python train.py --n_layer=12 --d_model=640 --n_head=5 --n_kv_head=1 --head_dim=128 --d_mlp=1728 --vocab_size=18550 --activation="swiglu" --norm="rmsnorm" --norm_place="pre" --norm_eps=1e-06 --positions="rope" --rope_base=10000.0 --rope_fraction=0.75 --qk_norm=false --attn_scale=0.0884 --bias="none" --tie_embeddings=false --parallel_block=false --init="normal" --init_std_qkv=0.0202 --init_std_o=0.0 --init_std_up=0.0202 --init_std_down=0.0 --optimizer="adamw" --lr=0.00081 --beta1=0.9 --beta2=0.99 --weight_decay=0.15 --lr_head=0.00546 --warmup_steps=259 --schedule="cos" --final_lr_fraction=0.0 --batch_tokens=[131072, 262144, 524288, 1048576] --seq_len=1024 --doc_mask=true --train_tokens=1573000000 --steps=3731 --dataset="wikipedia_en"
Each number is 500 + 25 x the weight over its row's rms, rounded and kept within 0 to 999. Layers, rows and columns count from 0. Numbers have three digits each. The size before them is the row's rms in percent of the matrix's.

# layer 8 MLP up, 1728x640, rms 0.0403, rows 930-980, columns 384-511
089:469486460532505489526528536490504546476499470519492512502514502512463480486494489517500490530537470510502476518516478498475485487530479545489471530478482530520479491543503480480490484480491469527528510544537486515460456523500525499473530496449487530503486471534522541483522512446488518479501477533536540487510542512516500506501501487574533511537503475507492486467463498531507492486488
099:425497539530444487492512513492541520481479502509526502523490487486495490520556506490513499464507503487483540520450464505482494469483497500512486459472537470476512490465514508520535488510490485502442526496457501532499493522491500512485519550549509520473513493497478533498489516484487519516494448498516490482461494464493488535521531554499502506478544509503452529518513522515469520514490
107:499535502483522489470507463500513538501511502514489508490470496506509490523511549483491494509493506465498498529519482489529449464461495544493431532503474507470526544474484460489527486516464514525485458477492511495530458492505507509467478539509447514468441522473459472473473545496514526503491489517516494517480524414480473508501535486473477516500499494459437495517524507498518515512490
101:497495486531483490534534453498474510484513524517454475508506483465515525543488470474503511479524469510490486512526499515491490516498504459458519475485517473447524511489503468481487504448471469483499487501514508495471464465490491519512470466481489548526508506560483445427512511506457499460499488442504537510499511475491483516486524531526484476516507458497471519468464508498558518482480
100:501509507473458528494513515520509484492553490532536485502548527521549516496498501508515462545457515523469486507479514494459486441480498510511483494518477509492507473500449482504452493516505502507525500481550473463514489441494519513512505521501470464558526495499484533491515470546482495481515475530514483472478494526536525511521484484546521494542539503514519472538505489499487481459483
097:486495537472486475488483493547481479493501504510498505545517486517540539480477489501488490483482508523451528504470552505509484555515465531524491474516478507545484457489532522527493520514493515515505507512514472501520471495486513463490499530521504458495465511513509463490513473493506498509500509474546514498463468485526510484511488463532485509505528532514517491482470485484567463450500
106:506473493510486466490496474531534477480463494488461471478496498493489499493513492524482502505479469474475535455499476529506494563484521499530526513476469520505509505523490556524539504523498486523488444524520462531513475524490519490472504503528459480469528503543501520486515526485516507575523454516462484478518502524533523510542515502507508555517535517498434501483494514514493467543461
100:514551493538528518554475541505503460499473484533530505455496515502506500505440509533508527472502464493493444495516485486517509537497457503546524508507503475491511495483484491549490446514452490468511502484501501500489511446502479504493498503514521477481514512456506485492509493529490502520439485479504511501492493559524489464493511471502500484451496489537481538478482485491533525487486
106:491500505511524505503474542547518519528539499496499475495454502550500526494489505498563473542494502526557454486490474533516530489486474535487526488508453520491503539489542482509490510491525444474542529480492493475484488496505489509526549473519505510521514473495494481494549458501512481521491510496471492421489481495508514547508484531451490500492483518500525533525513484469506480485468
115:455501491513517515497430505519499493516500486496489475517502477501475490555500448487514503479451502530510528489498484522508530531520513515509539486511498503514505492495530508523486473479488472474495480506499542516505549504549480505474556481539471481480513488484531498495507455476487496513485505484499497469510484558494491509497476490468495457472491500513522486522518498511446480466512
095:514493520476496488532443531449493503518460517539539517482507518528486527515555476476527533538513479479475476489519460537455512528501465487501473499475508545502501541465514483510484557543509490528480516499483501522494499523492498506487527496496510508538513519514480526505508492503556498517526507477499501491499496486509543481550518491528483495474486516464484484514498531507481496478483
108:486467502473496485580511528499490468530520511498523511521519536519468510463507522509476492456510537507498528493491481516438460522532503480470451530517514515480480505500486569491501547468461484516495484516489471504517507432527528509492509534487562519522480488514501493488479491504453478487490521524474482510538503511521509518502496481530509568522465483529541471500510520448507419448521
099:525528510479527525470500477509536486430529482550496507515466498459509495501464495520510511513513508445488514553488529501498471531523460511503477526514491489474500516482532471480494486515512483491478498514483529479543493491518468506468504491562472488472516498527483548462496489516507493504506508548503528470535518469501501515468469537460503495511471487490472532507506527521552470500501
094:496516496459475456515516536474481504474482547513510546509485516506494481455503490500437530495508503461543517490499543513483500511530483541503479518515483467553526469501532523550493536499447511510520510511483482479548494538481504524487524457510492524524454518479543472490487483491473503478508532509493495481507476493524488508488512534501486528501502511491538490510532516484481484480484
098:476512489505488452545491515535480516503527457511500532529493523495504502479485525517504509520494503480523514503536478513494502510493470483489523484464503484526499480438489504504530498462521465529518514544498507543519508518501559496513479506491462508507504492558471497528475481442461464544499472526499520477521479511501478490539475463493518510487543487524525546447496513472511539504500
095:526476518461509520527508508532539506512502533527534471520460468505487498509481495494505549509490520528470482477508453467509511460492509487479532534475499520501548563545495537520517532498516506508484468531501524494505499488494523463490550524575503526461523516474486535477507532505521518535466469493476522482476484522466510517537552486517479497518475491494502468518494509488538537478578
099:497510563546496492506492499501512517502484494485453483501507519511485488518481492467512517531479515460444482475470501564493499525519467529501514466501495490504495476525471470503523543471507488497509492453498476495503474504499496543465495482468497509479492533496476534506481521482507533545472521483479481507502506475502488504472483492485475504527529512471485517539511442495525545501517
104:515505539463486515527499534536480532478475481491465501483486527543528513483489521509496496496498485492499513462520492512469515488465461507516486551501488533526484513538470511486488500488546489521473518446517496507472482503528530519507475512562502517512516521503463538507473536461523537468476503526520529447458483525460512541462520504472495494502486435490512501529514515531502504479500
095:485499466526515486477490503552509474525462494517547499544461468476540536495461514478433545501507508469451486516488495465533485519487439529505479490515448516565530488485483464471492479531512469525556471450498493458476495483531489521509510480510494527480468452500474523501486485478511534511479499495467525477473501485489526507460497519513487511493478496476483484523462473523475535528472
100:536486521446461506494528512481449482499505510452488513499538475480518478480531522520435532479458520481568470538464490504520516531466485565498516494499519503503486518502480488493526487544499499501489501467511485503461494515498537527541471523516466487455521512507497497548495463490510494460504542481529502488494474482494496467507470486512521533525526505465488497530485447500528470493519
095:496484488471479524483496494515448493480505559513461488515504496525466531499459543438544498516521507485529474515507471476506486517452517489500489549541533502453491509498510499487491473486511451554459464489500511489468556456541513521536496501512476557474518508521490529452508531516537495471478566475470486519509534485489512524533529489497515515479511525484516515495510484486520524468530
095:506491465493512535510523460540477506532513508522522515540491521498498469520472463501519511484520517499497481496517524463495512516518509488488503540480517497475453508487533545483452514543530505495495514491489512520496508489467525488506512472513541494505472519496516482530489499504471519522476514518447478504486503542489515495500450510529496534517534466450531483492481486512519437495505
100:517496523482495519456487542491491487521480528535540498527465533507476481494469465463508498531490506500519485476492449539514505493508456496500501505538474482494503529553501483480481450525503476519538531488482500494490542492498504478522505492464477500544484518512454517506532548502499508489506487507517485489559495495423536514456504541466462476504529492532480538477484522510478487492535
088:503482482509522465489541540498482504504473495529501503510514472494492482515490525466451460520480465476540527527506468477499511473475534501484512504468480496518487492480479527502549537530502538489491473475512500468465491548544492501472510533527488485471494470538579545523529536506501581468511483518493449489471467467492514504507458518514483490495500558468473498516501551484520449473496
091:533507511516478512495534473523453468517459551501520489524504519479517503483527489488519524509474517512520493494510531508560500505578498499505546485499454470436492494495520477458494488513515516460465498468485522534491516523510518474497478490547522491425525487454482492504495506520461508496537508485495496509502501470493492464536521535506509490464466508489519480487525471446507488448487
100:493504505472499492492484524486483499514503485511492522471500542512496488485522434521481510512473537509458463477527517475505496500527492511492523549494471512518473529500500470516508519452512487522514571504493498509491526466539479561488482498476476497476485536527493495496494513507491475502532493485474573494516501506495530504471476514524515492561430499503482519497521547471502472494463
099:543438467464506497435483485494545468476514520491495493504488516468488554483476494473487448506476490464471516506503483542502517475515506465547450479514471457517511488471509488529522535523464522513510506462522498475526481509463489446466487470481491493466522514475499514554540524493449486473489502508506494521521465455439503492534494460536492513495537533469478502494479491501477509536463
106:490485493487476481511502478468470487516488485446463502509500447479507494525517498531482519452476500503536548503508479463524511491553475524494475526509485561479480466502495538519484521504488489543483458505474473544506467485464490479490484495525514541540515491472456512497499503535512525477482510489519487494510457505509546520500501467533499505513518518485538489493500478527445478464500
100:487477482501459500500544510491527500483487529512535516494469525533502503520503531487495524480506560531468459492487477531462502506543510531465500529526455481491481520526508499503469537558496499514535524544539499456477484516506516501511532488475536530499506544524520549533552535505508523491475508467490511492534528527458487489496507469488473460494520524515496448535513508495526504548478
108:490514490487542482524518511455478488560493518464527512525512493440525525538523547513491513501497515443505495520495520481489521507516486507428456533429487516531514505457514512495504485556533481465494516511484583452498559483498521508517467525541540491492438517536497472532527471511514473444528499484514492504514495492521537515519503491444522529507511542488494510483523532525495495504494
107:480544500521511508466497473500543487524561507479511499487499490511501525473501483517529555458493519520512486470560492489513505450491532479473483473449517511522519544481514530464469493482495505485479538513526482451520460490528518531455505442479465519506532522456522473466483431519512527462517508493446507497535482518503499485470515528465496518483463496503460531500533515478485492478526
108:502488470484541498475478447514525599510469450497486492547548507473520530473479470504522507470488504506501444509500500487521477497507549494526548509528483449481510523472489438515516483489484495498548472516518528500522453499497496494471499500515486452476504497482509505475527459499561461513497495529517515517467501571480460527521493460507508559501496475524539503504538478495531494495503
101:463545481519461489470481520527507541427459509547534496519482497498505464486519461449494504492532531553488481531479477478492534477449468505492457466452527450522543540474490526529519482480470467490502489527459518491519499505485535461516488519512502489539486494473512501497493501538496458473510525497527541515475545504470493500481487518503511482538518505527516478474493469507495481525536
102:474523478520509500499517510462483516495515495522517544522517483507492490508506498490521514502538522504447527538507486515474518508538509510510494450501482510505508514481476531492489490510515503459488507504490508529529512505534523528510513463507514475493509470530522436474522541471529510492491520453498512517530498546508507446471500501499550462473518484504513498521477520486516510464514
092:516471483520508524548486493478519535512507507527530518496496514544518492485500497462469448518486479527522528540461479514499524471511500526477515535515501507482513540507513496450480502459440519501490524539548495472488476477561537471520485498515474467505483513515503500492530495458503541480506493488492488552457519486486505516550500497483520503499478453499518469528454515530500520500487
107:471492471485484457503530520530472496511488517547514508469524467453524488463491510488492503481527486492481484503488551458483512478523462502557463466491486464535498526590479548452534523496510506506509470476505470499558483510527468505532482521498567524487490522534496478558501496555494504483508500502523470558501503514463512460532508483530486475503504497469507458507473505466494526522520
092:475447516536484473520490500519501541489488491518490484511495516542503478520537502517526527468499504531524508480492525462503476478520504479496515484505516533524510505476509473454503519472499524490478523515524544489432502481542475452507518512562509519457485502463534458506439508492519518524508513477489477521513533463469495469515543524493487494486507492519478493511481520494504492540484
102:492493508484497519515524508508529533525530486539507502468533463496497512505477488496526521503473514484490493499489462534461478468490516482528539493487498490484508537547515505516535493520484511533453461461490491473502480495528485479500472507516508499461496517497534546466531528465485476495478458510523487511493498519515495508522499473475487480465515523513520487501496525481564514494515
099:486489469487534517524487528482492485507521543509510527503473486517456464551521492533514515482465495524503534475458494478487517513486489508532466507488497542515476503528543544515514488531504507487468511501468541479476526524515499499542481515454522509500514475527530479487523530486470477512522488482497501488492552530452507505504470505472470448500540542460469499489480514447542452530543
102:526503469506489522490498499508555529483544498481539495525485503520508525514503473502487532507475563519512516512544515511544460521524470483478483539489516557475512494481500519561545509484483477455497492553464477563500460475519484463493490539457481490478498451548529500464471515458465500490516475458471525502485508543515478512530471487473500498517492497547503554508469520564541492481506
098:524463551485507505546487429461459495475491456495504473508510480519508498476474530475509538497463511464518492510515495514559463518488473462547515526494464499517491473479520490478505502485454456496487508532492474487485561485489484507487490503506522515476472511509473507505511505502492494461470549514498505479501502539524504546468492551489502500489527499530485455463480560470459447475543
102:479492493506499491483520501477518494537515536567463484522476504501529507545484505560506500485532512506485457508516507493479521521479480511490547478493492523489478494487502537478473510506494469486478504478460467512546495488490491516505484493456515545524499508542511520523503463539514495550478493529499475543484478438493545515507462519470514493519529487530468494506490526517526546505490
096:510511508513527520496475505537467471520477497505524504534509491484483507475503524450531499544477544510533468510493497487525513515507520526500544456549479491533517504514499535454492482567507505556453490543518515549519458451486480479514484530541523526504499464515517482490508503531452468485477485486507456499473520526485515522467491465511521481508547530529510518449544508530472492477503
098:487491496528523473487495512496503413484444506520423506532448533479539497505482502480526550511520468525448468491543508551513512511517509477438517474476521524488531438508516504499497495461504524521488531523476486483496551479514505492527472479476510505481474514522521481485526521500525489499476468477462503518519493481486510505473480530487474527507535517502506492515516517504490497518493
095:532523484488488507503483504499458510535531492471494498545508504540467514490481515558509497471537490512562496459486504488519513500500478503524506492534530501482481499505503507503481523505557475460474512473479485481531522551479511541466495475524485466467501472494517464546487450505483492515474469486535502469480518516480488496493527487493503475556485440539503522490487496508477508495521
102:498518485515496479481515528470483494475481535515502466477522518537506493521513483514530506520547487520484525480471510479471508459515483501450504477517489484503494485507515497501481495507462519502513516493482483503559457488519538484458524495528513515475496459482480509534488524512521543534473521454507507504511441492477492508480487515516520486535522470510468490550459482487495508532491
093:485543482533472533471475502526501481535510496507501532499476534501483481508509519506490437509499528531504472544461524510500488475490507518477515492490491512491482500491547522507494552517495493470458466479516490465494484535505503493533506468463480509513521456487527482560525496490489493486469500523482532480550529516514544492529468475451494511529512524483538480519529534538455477499482
096:480477481524520490507538476529499465545533508544482451483528513486530478519469540509514467491550445509500535447442499466523472495491541494486485523495497506472503502465562471486504476469515472543483570491520524470538503474492533476493524535528526531542473498495511529496498502494509495564460482507504490459488475515507467532459512498479492501519473489519464500498441537512498471490509
100:493481483490484477489528527488512447486472499518507519565486485560504502473501493535487470480481524509497470503491514504530515524462495461542517482556488507517538485484453514505490484506478492540458508476478494518489477488477512538500496449527511543493539465502482520503500441522516433532482466469502520462496534501486524544468508528548493472480492505514502475461535477497482538516482
094:481507495517491486532548534476548481487535497521495500450462513525469477489502537476534497496489487487479505460486457509455476483510545510513510517494502481472454514500489498495481526497508529521471564481503502483542515442480539511511523505509485523546482516510480484471485490496499520481504501491521499489540480507500461474499485488500468455537498442515482470501504533454490507470499
103:477480516519496496512526500494452527522509517587547485478493526544505455514509475513507505523469514528466520496486461486466470461487461526565456484530485506501489520469518532548522505510549468455521488479492503541505487489493496522519528506506551545482492467473499526491494471528473484480493472478532473494471540522488493480506523534512531471476521518473488456436512518459495489497492